{
  "d_mlp": 1280,
  "norm": "layernorm",
  "positions": "learned",
  "attn_scale": 0.0884,
  "lr": 0.00797,
  "weight_decay": 0.057,
  "doc_mask": true
}
Each number is 500 + 40 x the weight over its row's rms, rounded and kept within 0 to 999. Layers, rows and columns count from 0. Numbers have three digits each. The size before them is the row's rms in percent of the matrix's.

# layer 6 MLP down, 256x1280, rms 0.203, rows 0-255, columns 400-439
102:512465473541478486543543526416516490510548517494559495526557479533475508497460545436570539521519466462505435527413473588
098:544458482549551486492480470459491472493475494480478484516563492543500439462453557537522442568498491485491539554474495539
100:526588510468520471493438516474539482507376418427560430463559481527498506436462525495508492503485501482438468550540494397
103:471454466497534400474541475445491528500461470514534479573517503429505465456489526474495557525504488502599484520576471530
103:524500481450464538520567495474536583550446442552463492495551566394519557496562540488452482470452533521542440480536492470
102:505456480500463489539499528479542519520476564528493526502536507466483492480489622529494499508485522506534505493489495528
103:522421526498409531476437517467443513541487511527489464481466501421533547517509506462526488433558528489479438522542485473
096:565582504530475507477540512544524499482497521526511464469508476481522527503602477538518480513424490444499502516500505575
097:535458478542529591523466476534515527492484444496502516562487510457501531562514467453560506504443546439501441536535497445
096:508501533487531544500527453512514506519571511504482480454548517569518510404490457585495502472498459509439470553527496572
100:546488446473524470488523486451509449549510545416544567488545445472472501521522487534481526450557527505445523552484444440
101:503512503558572524512475486480525507513455570496492565536468514537487454511515464447456506496436501573490466500492466426
098:471515495580517504554524452526510494442443506450534505456448500478510426465468458466501535496509503451474486540525524572
098:500498535430473480535488557496489495483424492419557558485577513519413512475514489414461606516497513553477504540529501470
105:531497515449459458418419499512487501438550581450542506447544433546465487509486518477488512507521515548503550538511462455
098:469477559464498486493500439491507500498493554451540533562523514495552440444500478473531537441450522514463531503551469460
103:560510517501552456513488469466523466564572484550438518534507494521507515429572466520472499464561503434416543525561477416
099:520536508448490490437458522403500489529518535484470528470538500474515579396511528482480538430490489460492488477518509505
101:430508471502460463472549563581475506495456483513510454506528553509545439504549539532529538558407520523425549479440507506
100:543508541549546576486529551505532530501447454534474582491479494539562494464468467477451451481493483549465461475562535542
101:490496500520511444485512541447557498546525494517592453512502480511489457561549537411474492509511486532572459490557531469
099:472503477528447481554534489409502417512593515505396489458511509496492408541472538501509549468585450505509493539474474545
102:509501532427481544543496510552496486585508551437532512472538479492508493462541475441500510440486446458458500543440505492
098:522518503588469528511489466509473521506513502442472506518532464496551457496479471505511579512468488547454446467576506514
095:536424484548544524491467441500564493576513458524489549483516505495516452518463462472466489490499467452443468450478474487
105:480478457524472538500504516456482444505546458503598457492492490450456494532514465500506518486447509460493525464482573483
101:559442551479531492448483469511506472496526509483476513498503503549512473514487498442493508571517453476494489507568449515
098:501514481517496518440458427503534528496520498495507452514448499565478566471473558480579524500513510467451512486430515505
101:514499455478559494507524537533476471482548474431523448535521460507425513476524535495385469557492544424472454418476507486
101:520498500469531525548556490508445541539484511539574518492497507502511497457483414517514517520492479447555486464570491438
108:492448469528497451520462493487507554438531425545507526462535550525498505522487456497496525531512518557497513563470504542
101:517536526496484562527494532483495476556498586496580538526531487473486439511437501559382398544524486501486561511518505476
103:515575512519422496504506415542561494558525475464514507574500496447502455527427540573529480448528523505478528504500509474
099:508475581512500550464543515521458535463483487525583472498473421520474410478531424505530522474465456539471489516453525555
095:535524570516479526420543433528532490509510499464522480580454448526463520489502477548595491511497507502509555502524523615
102:474452515562520532474502552536600483483442472514580432437521454513498538463480520495531518546511506481453509489480589434
101:503504421526513541507486536532521507507433460587540460544456485494448593451499511547487487519521558552490547514520498510
108:475513472507517461466471585420462477500493524445505419491508458411488475496487541548473474547530454516468471522409385527
099:435555541447454490513510524477462463463462483488527485562443514464613481559476478536510460455450514483544494520511559425
098:508444476500504505492558550532545540526501550542553501485497506504553516447517495496478455474485500526462515442434557536
100:507546472451479482495472524551432472448510475505598452510553496526521479461534510553541513554570437523587570525417512523
096:390466531528521540521454468523479491407501499485428492468485494465522511548439438563484562491483490489531487514446538506
096:520573537509409546472517520504458466467425485500508534518519427463532464493465495434498578538517524512479563576480503444
098:448478503507523476528489451597502453516477513555575495488485536540493434459516474467468461433420492499545529504474525511
101:515541497538519503438502558472484530466487466483447508494518508564512489587498420491516525453587479482460491453514521532
101:448459499506546414549496553509525516475424479530417475455589541506508480485512430449518459539514448433534497503526507552
095:510569469516483474538447446554502483515498455458513516514462447519492437494523486524468476532475518546500535516538414535
098:535517539556498505534525447492444480529564481433465538526535456570506488512518464501546477519531519436495472506530572457
098:467426502506501513513429498567470453503551437455499494546452525537594444488552467469502443431381493488523513467500494483
101:498478550473494480526566455558445523534476514477499464504460557549508448516480504522576496488505429455513486532499483472
100:469490497515497561444578391592482454525431515558530463512502485492523531389507455454500499467527475507411485471499472547
098:526550559583476435579551476418504492492475540476593543502536542488512470470494520523454494476503448442503489490493502531
097:474533537524448505467467516442466491526497457443554546476523485504520503549489479516456591540539529515535540413431474519
098:474526423552463550479498539456478513505493516462578530525535503470509441522520457437489515490541502452470483464492488421
103:480510500524402508482438408541557527470451463510486425512534541440497487505457564483484513425521480562463494528451458501
104:476472497486451489479519459454509505477551463460458429482558487461503529575533481485509583504495526497518505551476431483
104:459548505490490544466470458471484519569475515472527536495566476513459460471458449434516450531496441505457435502507503489
100:521462467434542477436507424479494442540425519549438488508493380453564478581535563555516566508512518425550495576489534453
099:528489486492463529448568501444522485498476458423526479549505507453494483456478453534473495498572489534525482523482466535
100:459520549493483521536574506505488479503580550552482465486507495484460541514508499506492437469497509476541504504482540508
100:505533488442525525491486534446514469514525496465454434437567446538458426485444536559580542428509491534546489514532556537
096:531448463533470506534488531539502509536527551468519486482452496539504409560482489428498503491520496513469464509508554513
101:527495481463494492533496494435522534384553531533493504500463532566459596482565475474483464570482552485504454485518532473
097:546520501537513488522573444514470465532511589541492459505600478536472495458498557477430523488522522506420440498498515472
102:429510523472513550507475440516503462541433555511488494530491536488552442536536524420518531522430496534463451532485543557
098:498460487508527465441547458582484512568556553475490461499466534534536488526462469551614508556454531453493457498496426490
101:554497454530503504508511479529511464466587479542522487365433459477479473507472414555463556545491495517518447529517500484
102:513428468461433460499509583462467511469520455544502504478447475543518511529506412534404536447447545527482476488510457508
101:418505428472523480477514513461463407556473506442449494522520511503528489568491514489497517486468447490537482493552489473
097:480471487518524500472515537492467544476450479520469474533463493568515500512525478482504478462481546556529558506511383503
100:537483533502506467502490450540492483513554506522623525483522492491525484439463518489440462505500566496524440569513453429
099:553534471469558506514482551488490483467557513477504521510501511526422508385514525538529573555499538542508474540506498508
098:461475556464562478527445493452511476531559448514493434541499437502536496443544509485487447485537419421511482515486548516
097:549535519500604547514504463542472544560507466437496505476470492538506550464481533528450522466541487494505497452433487485
096:519599564559493465463488532520526505481530542438592481540510491566514500482547557461495520542460570467535429534459493522
094:508490501440465533497494537491445574506516468464484476498476492464532484491453517482446427476529441443468459501464483522
098:507466484466564570492487404505518546521476469544428466478507456525504462486543556550439497478472511491455539517462484462
102:548506459492488481457514566505483555528470530463417454527490442448517527454477394493506458519434473525497486498532570453
102:430493465505468481472501522492510477537511525541574527518484538475524393529496467599504422521515515520528474505455467558
102:553414464495427549413494500433475472494519550485572478464494488523492443555431544490548571542616536461564451567528462520
103:563500491572468499516493553531521488503459570523545515489509458575457378535476483493424537455460586487556498469573509527
102:485521543474498599502499520520475457552476478499546524601535569493481471472552479551524597520561510475506557543520524484
098:459516520436531567515539511502487526442505479553509535467473464529507438450530497550456535499460509549455457499538480470
103:520442502531523521499556467532540560451473513421497504490425553497575494465507510493517448479487481553538445494594467536
101:587464539441550509494482547507472519546505477462540539494518463531457516505430548516581498496446460523517461481492464555
101:559501487486506536560528569480476538468478491568428466537495560559466506494543544488517496540485467485479467536635508482
099:458487534542447588506440540518497569451474459516492497439531481491414563542444564468446522496487541475436465446410488528
101:526517504510553487455474528548571544441532477470488490506443583504544575476446495494488456482514513512502605508486433428
098:492443581471456567492515468492484500565514517458482477531543434471520511558465485429497514519495424448458507522504476507
103:522503473570521452530538531511423493475431483509472476489537534531469495510501447468589501492479494494488483576461581555
094:505525415458484507469488559481466471472514526505459558475524562528477518496536475523526447551478496508413527488492551442
102:430515507484572559484457433525508495525528451504526428432469495538484538552516476448477504449537566470524470475521489465
101:443448493515505493472415515458444510486579471523489506533536430503505475524526529462501516414445530555432527424487457494
101:574483443494491525493549545456518559455498441521543484534523490548535582559525486605498569489550498500441522488572502499
098:508404518503493484486556520413469417459605502496536434454435502450478495406500579546461441512505503507526509562495521484
099:525516480507542522549514481494614470530486503457502491487505543417535524529514459430424447486473481500490520471481474452
101:479506457528436509470503448435457471434465518467466493478459532497535543490550542466460560485485540539453469511489526509
099:486527570481509504572485488489492491464539517474533493460519514478447398536554534504470537491467529559494554547486440511
102:491524474529527499527514512453486535452570519478570496526424477487519579503542556502391488503517496495499483478501464520
097:448521498512501568497546494454496532470504495551545513542492426572479495517420469491472513507475530461495512518512567477
099:506487493521482506448556416535495501482603529462528464477444547454415449512443507475525478478506526539473510494536558501
098:500382499567513525468522505516507483499539474461482532528532470449531505461494523472582491532476475493534572489435496484
098:476531470538495524540420453563511510578499508550531451535498482497498479419462491412495555445404486524456476451456511498
100:498526493531497500457526495526524505584412497498549619485524499520487496367542472490545510497460536573521487504499462474
101:520404574550508514472588545432479552533527503588525491490493508470497504504490557476551518473422562483504509484495468494
097:501487542502543446513498442571493444466489501581514512459489622500486573555468491465480492533468526482485503446492434482
099:510509476489538491466498428431466474539501514499437538522413550559541517539416479447476572513519526525495444533513518519
104:529502493523489472519541579459546500548441450464480380476514484449466510497470531476483503492534509483532526505505532496
097:456478436453543551496520493501531514539410459482489526496540461516466557518509428497500483559479482468553534534558492453
100:527481497527568505508500566508473510521469548506436461556531470426537531511477499437510374484546514539505500478510484454
096:467474461494432574546515465529495424503477460536517572509519463507546461520518431483499549500522475464544556530526473495
097:508468539526496493426533513491498477554467424457540511450529504484519510478550497460478549437627472603475528481429492448
098:395437485530578529505431462460541512501501551489514438541459561555431439416492554449501506508483485541475551487516470529
096:523526448561572512516565455470505487491484448521450498408518522478527521396534526508500491507411491533476450502567503462
102:528522451534452486519478487471564483463491550508578459523499448468460441492462527546492494487535527455500476461493415488
096:507543537429523472528433504495545490531465473546514463481535507442502566451495521467536480464533461567462478513531585545
099:422489529545480544483501462492561493542500500483587558536577482486520545563516436501497443439457488535520514489513470524
101:479506460599464420490562506495510474473544531542487422477502522498555493440469423425443455501518552438558513520481489442
096:504584555527534505549483445505452503487472520464553523486482502515431535545468468556479469478525482506481516537489491476
103:423445489487467517514503473500523508519385511535471543476553526461457531469537556527513465596495515528493589485496514566
096:525550538545498561509501555487496509482502487491450441417466511507537553565512478520516447521474599474534492550520462504
104:477571469557588479472514563464446511523386510448463476507519478419485447552488555395466541545491540456491515465474487480
100:410498469502408505487564515462456459472523525462534440416549506471519499548480447527480550488513508527597513547426592460
105:499481498483518506562444482536493505519490463562505444536516466588549483492553528508546468573512467481504456483482555550
103:430513505472517518464508567529500488525483469577455498562515515475455476439508495414503450591487504546514458499492543443
100:488395530561525517467419509511494502552518477465491497503522546546496540498487510531472535514464527545555527500490480586
098:564412451526502527450473467515452541500555429470479466513512554524458475453509529445493614600478459485486459501530452503
105:442480487508482483500579523493535521512495500484456505452503426473535515447484452446497553491469531451467494482556522477
095:516582472453470521467507490476565470521599531412537416530517410507491473547501509499585586491509507496419521507448490496
102:500526394423490448478545492537512518497538565500514514576506497521519477505425506486531535468446485481528461521524574521
104:469516508534473487547491405503529483513482441496585526523445468576542561491502514543548477554479515519494459464469475447
101:498521456481550488487489451462559480428467496515462489407470493443497494513528541535544566525429526461480462521453519526
100:508523522499540529486563445499512520507516482493499566500466510467516510504491411499527463488502535509526489494486492546
102:477503534518471492453437460511543494481430547514538495540522448507560450561521499456543544539453555514492537529490502448
100:546464488543550494536548462510499441517516540446400575449468532520519544468514445443531512472457514508508498492482574444
102:555452493544553551487425529500470410480479475453515459506545530510462495526572419537475524452534487535496496556520460524
104:469510496483483548525515483578628429517483482475455505542475480511532558452527478509391590505512550479513548471474474485
097:537489494428480518466447525493459429491547512542489476585502458512565470506443525499503488519531479537504479462589480428
102:456475548511485492495559508464454473467525547501525493520477529493510469493589519504514407481484453516548479499479512452
104:454525477523630525522512543456568484517443533512517429411441473474521516553531533546519529532463479533456553498400481600
105:581555424478527478481431467493526474483546470450572517433543495568493430493487623531486509454516438628437456498511490464
103:534502460475633504606459514483478502502481524508453466475535550500521451480536480468507499436477442544496429463467448475
097:550441470495499473478563521546506514474491534520490497488555490490482453550437520445492497484420519532498472499575476544
104:437517491551468548535527508478452508519408473508511463546472508479497403470460511526533493559537482598518497518570535491
098:521489537528500528467538496433550437471421534431528548522506466472471529485476474514574545529539486570476435480542449532
096:461510492506527507490535526451452532501523522462515534491479490566557480531507528551472502513614472577479514508498484501
103:467498510436499554458590450465503464459504487444525591473545511488498525443533476448452455554531540465519494511510474518
096:499568522519546502511508588481484541529501561522400491515531441554564526485488530495512489477487450555434466488443485477
101:412505510511494481516514491508507489527440420580451519539492488437558528461421480484519489504462476438430454498460497522
098:463490535525518554459530542460512472504541498603464503559556501468527496427519533489530544488469530476466494559485486453
104:479521537507571510494532491550505470458625571520486529501469532478588484556446463516478499519477460520496459464525478580
105:465518570488530479505497473481556565559537494499400577517516565539471494469452475485477547439505552452480459484557456532
104:554446512482465506445512476483436564512457522553457496495556527522471523507494497543483508533494519417593383557491461587
097:474530483469564411426483489577512503499508523565506536485510432515524547498545530444510522483529435518516535497542577409
097:476426558513498537466532476514509562516484479526418550565558524498441513391529521537492529489533553529414484524482563457
095:490490462525467486445463549573538553508401479490535535502480524457491551504485512517462561485503488493563473532489502515
097:527547491459494464534451556480556471458502464505470524447475512481496495506474443453545536566573446442524522496489481546
099:509544508527541529521516541489477461414465489468473587533562462510535591488509434452502548518431520410533483470510580445
102:561460540543533598514417523461517509484554458462436537551448494521523472530495566491493449431474515555526529450527466563
104:519485473484506499530484453517525481544464423462552521494525491512522493527526452502480501481475511491532496571523441534
100:497552507467443540414516502472515487461459549567488456487512504547510553474469553487545546501489494516590495550479481507
100:453487464555450425477514550484515554461445501480557470482483569571500502495503542523443469459519545458466503469488471512
106:484530497469448489455544536507435524453503473532509479412522474549519489544494572542530488533518497535527557564515464587
094:539541497491581491567512543449465512490439550531440519496564493485563475440465455539553549535501463548488476497448492531
100:514569489522445493543461501490491478480527494467508542508474519489571484496464487531546522507518526468509543460488551447
101:457475477485544508443511482396508570483500454496461521514524529500495453525502452500462493524492499528519499478561499462
103:477457493542496475449531504468515499520415468507564542518500529442529493502461423425508457484515522521572536496462488542
102:451478511469597501506562418423498510481519563519443563589564444548437505536467489499608517551539502431526435516569451517
108:520436503524574502470460546462470509485507526516504488530444584549475549519456418589519557488509479521474494571494450441
097:579532475526564432454501512436496487432473516449557494560518497519541478490489581462529499422532509463517435550528548507
101:543571485435570474555488533492551518457484496440452436571561521448560490468386576581524484446494513510528436506527537507
104:477526535558631558528519527462508488474446502521539572491503489513492481456564500544511521519399492517429525505514483458
097:428461534491421545488560498462509480480515497510539550514443533489480504488549539512610380554491576480488493548469471525
096:484473527451473552560447482444485446511488451454537525515521527454439476463477397569491507502554478475448474461546499534
101:533462479510567479479494546540515556511369517562518481510528496471498533496518515496550465480464447494571510505493541474
099:571475514472549485462535491496520457463436419489457500455501516506503503473511520474444594526500577499493502500500451484
104:458531554498493559495468486538422487514575521480474510566448520448469510584486454494495506468426489512505571516579457550
100:530591535518557535496515470506489488461519521480508502506504499546473536470507458604497508496526445463526512489548521512
097:421503557477468458504499539580479501534521481505427550453543481529506478448447421445528497536611512497504436468513462509
101:519475523506571562459529517416428482411519469481387532515499481459513519498452464613514494517476539447525479474533430462
102:542513453472525521497410452518560481442562449406549497493469457533574499526510474470494557475521535491467557505428431541
099:528548450452501433495465517518524477522555542485496416457547486496420465422552524548432484476539525516530482453537510531
099:561505513455554555454564575484512478478431490462411534461501506498373470505535479469476526495507521532483437529498523438
100:511506459550434427497542549428440517529496484453594518516511511546573517556455530491551498512552523494444474531481452511
096:514562501543451545536530504522490522492462508523482480456511494487472501458551520490516520528417493477521491496471522478
100:427497498628501512523499509557479529582481432513466477465457504487513519582476521485514499506454440525461533507452530466
103:528502519481524519469495575557477523505465472502516496507588460453394519555492511506589488510607519464599493463496437495
098:520456446576510482459538503619491533504515499578551522463462536551526484528546542543569476435426518501502539562468506479
102:566503575469486477482565527503542509485493549550451464537524516545478516478432497532526560551495539518537467472596490461
096:557499510497479560512573488420507482464426580502535544458540568463558435563506407499523477487566489550519502470528525511
096:437414451520493510529559534571506496571486423500452414498496494486557543465478457564512513519528534485547522482462464485
100:495500512517428471532480486461485492458466528511472502389522501433514530468535524477488500510435505560478558490516514488
102:489495506461508477546470571541520504512375473470470472501488522469573526457489523478534504479426491543481514582506480546
103:539482466497525508541435466474567483535521512446474547542531506417493457572541521535481470591531527582456572488503525495
099:569437483433487472506470447527497454506482471442492547477539522478496444519494460525534491489427528518560465509524458463
100:466528407485512479513452470538545531443538462544486452480546440520509497492529594489469509501488597460401527500562504475
099:520556444519502470458544430563530476465555435477518478458524505512459533512500474510452511503497542524514440484486546518
097:503540493490531483495510505484469458461520503524549532506528488456450472488422520576491524518553517527498476517519493506
103:481600539470401523551484407448473508501495433486489456507526549481479528567548482481585442498362487527435509502484466540
102:533467494505523494502503590537479499448419582550521533517504516521527528456505578505503497550544516519449436570520509457
095:571532559502502524572534445528456490477547513504550505520552554555515489525508526454452495458584512403482484493502582531
098:516447488473417540450496493519525552548441450481514480477507569456542501483516417494476483551482446528514474479511504480
100:552541428443544479482596516498519493465565515465462531467540488543523454504529608430502562470561474519568522463521459472
098:530511591489560502493488470466442564551531447476489485490500554504465474513529548486522477422453454552498536449529503484
098:536510536523479511509437505467472516523461510523474510508492555496453535564540519539503481493488496516489532517546505426
098:555477459563516553560476469492540536520491468491411508535500512477513475529520474468473524518447518510510523442534449525
104:498465550483522446432415489524436499472537530514518539521517506503530503481520532561479531438550560557485508467464490465
101:572547525534486511490514533502514387508482534508402466606441540555559572491535409482491468512461522502480535443542480483
094:525473478530481536510565513477438516573553438487581509536495533513527526458438517485474566510451480491462475549524548529
101:475484530550511463459418480552517463464493498508499537481514472453497502473494431489526499427495531399501446478509439479
100:538536511500571438406519510506546527507582532466541510460546516521426521374458529448601559470487504467559458567504510497
100:485511452477582483444493508545527473506483587531543489490465458532536463528464537502493524522491479523552491449532476523
101:568481434511514518464526556429572522427552516498539452549427455486516491504462484449401518533469490466441460445530499535
102:505464487460519517575529513482568525446453493471490449490486534595509491499487552550485429562491514488514551562525447560
101:524503472543516476451501469549467489508555531506405561491416508486521498484517494537522469549468495447413470443583492570
097:544493523452563519576523563500539450404533476505439506495565474517424407549474464454506432470451532464403511514444424519
103:506492492524469523473508477498513468533528513519509491494519510505553497512456495418403497509498527514501481513528444516
099:492589473473459546502503408528506442510509483494563432516547480500471523488506501484532478515530494477498490530485526486
101:404493491460370492433503556473516539464470521541609539575478534474494497500485504511501550503433484491525530505603533516
097:528464498501534543480613632447468533507439413479534426540511545537555574531426447562509452471482495545591486547474431498
099:461512491461459471493477519577464499475512488487517458441540512473437491502534534519526546435518498512449451534526550428
106:504514506452491498464431511530443483562567517480486571539499490504472522485472584467532486451528539436474506483434474528
094:522578452505549528516368400483569456493450500497562505498479480509566561484506529491466501505476498474521429462551519494
099:523470515513451547532510525470447510492496515517496514517477546528532559545513564506537468496437481529496538559535482549
098:558524573507483441495559489546479449515452492492472489491493475453477464582519428425539480505608495483461521517482504480
101:528473429541494566558526521505475445524517509470498514508500494494465479454488436538474522543585490466510542516501555434
100:518488528519430479537469496483494461495499562489465502505484497453591448578456490447584503465533523404528548458496463499
094:490505409417488554554499459473549514460500495555485543484520522476486469460485475516532519514517500507538558494432514514
098:507542507494537532511497436428540539417506511559488570443514544540460516500553531463488522551520473427415481541527502481
106:449536489547457484524485521456482502494445447497425517464492438528462532400564501537467485474473458598501557563497509513
102:567502546466452561503527470529546485543468521525453540483491462540493474502467516542511484526522464508484479492510476523
100:485514508492522514459498579442460554504385521546500494494433536492452536510481435512389507534493521497451476509556469529
099:452535522496467526526476564511467482446518499491413538560543525536493514544466464545489501565453514487466522452486473505
102:435525513487510512570579426483553476498541535490473566477443611467490452550465597499462505516529461438439558489475492549
102:481500493529512491397456471490539568575515558523543520461454484521453508570529497476474491481492513507502429490476528572
099:455489560513541537460613477502477510547534481479548527512558516499494485493512516596486497472510551528533463480464459463
099:537452533510562465604503414487502578522513479465420481492476573466526458469495431488423502535516490493544516458498484560
103:466490534531533545519516425532557471479586491518529561540570466492433514483534480476556492526481551456445514476456531506
097:465503514525486517463501420590521558454552520515510577491484506486561529453537469566542544580560470498461487510518454500
098:490475483516546459520468495539508490510522516521498484516529544471441496524488533516442459538522520535542420468510581576
099:509490492490507481492558498421485558502532495534506505439545568517498495501486528518565477491552555434558464533481468445
096:539496465487463526518529476414483509479524440490501470533531475498466506504451433495543521475537488561465522531550551480
098:511541490454532548513477425502444475478481523499582514547517522486409533568495508569468547496496527545539448522493464578
100:524508471568536428476467476551491545518468491547520521575508499474581493444504549540497428520467469466533471430520505527
098:518539537477424571508476488508468541506538475479546490464486533530511534598540454504493559433555395480544538468417468505
099:498539486462543518495506486524494457520606458507492510476548506491445504521493557598464506477463578498497594502594536471
111:451430472457501529519572524481526505471467488500424505529567503485484498496553545523462477566439510470493432493414485499
098:537525491515490487443494513603513541442483476520471492423582507424504561499550441493525552476472574535474447498554591471
106:439548531505450576532490460564495481497495550500490505520485548500531507392552458428523467485482561445485487501526506465
098:523472516482470494431459495564499493563502531503483550519493496511443535471487478484515457534463528621457444453587465480
104:502438497515529460518526508545485455534438457469481533473510476497527460567501473463488539555560483568482456511600448498
100:511496558443504469500511449509521490496490451465517502506546580487539547440438510478482548481522482452520465497481523490
095:547527489461441402502508514560570523462498479433496499474512532466444572400552542519466484552482514537508542496506488530
101:496485511470525421515482511456465513505517502484518559547564491518448468516471462457502500539536442516466552521452494501
097:541572527554422454529499509540520510499610414551544482472454541506542540568454537451555501509461511483523470444493516451
104:510512516468476532476491569495544445499486422557544538510553503519406526457599516501461536478515495520491466499502567507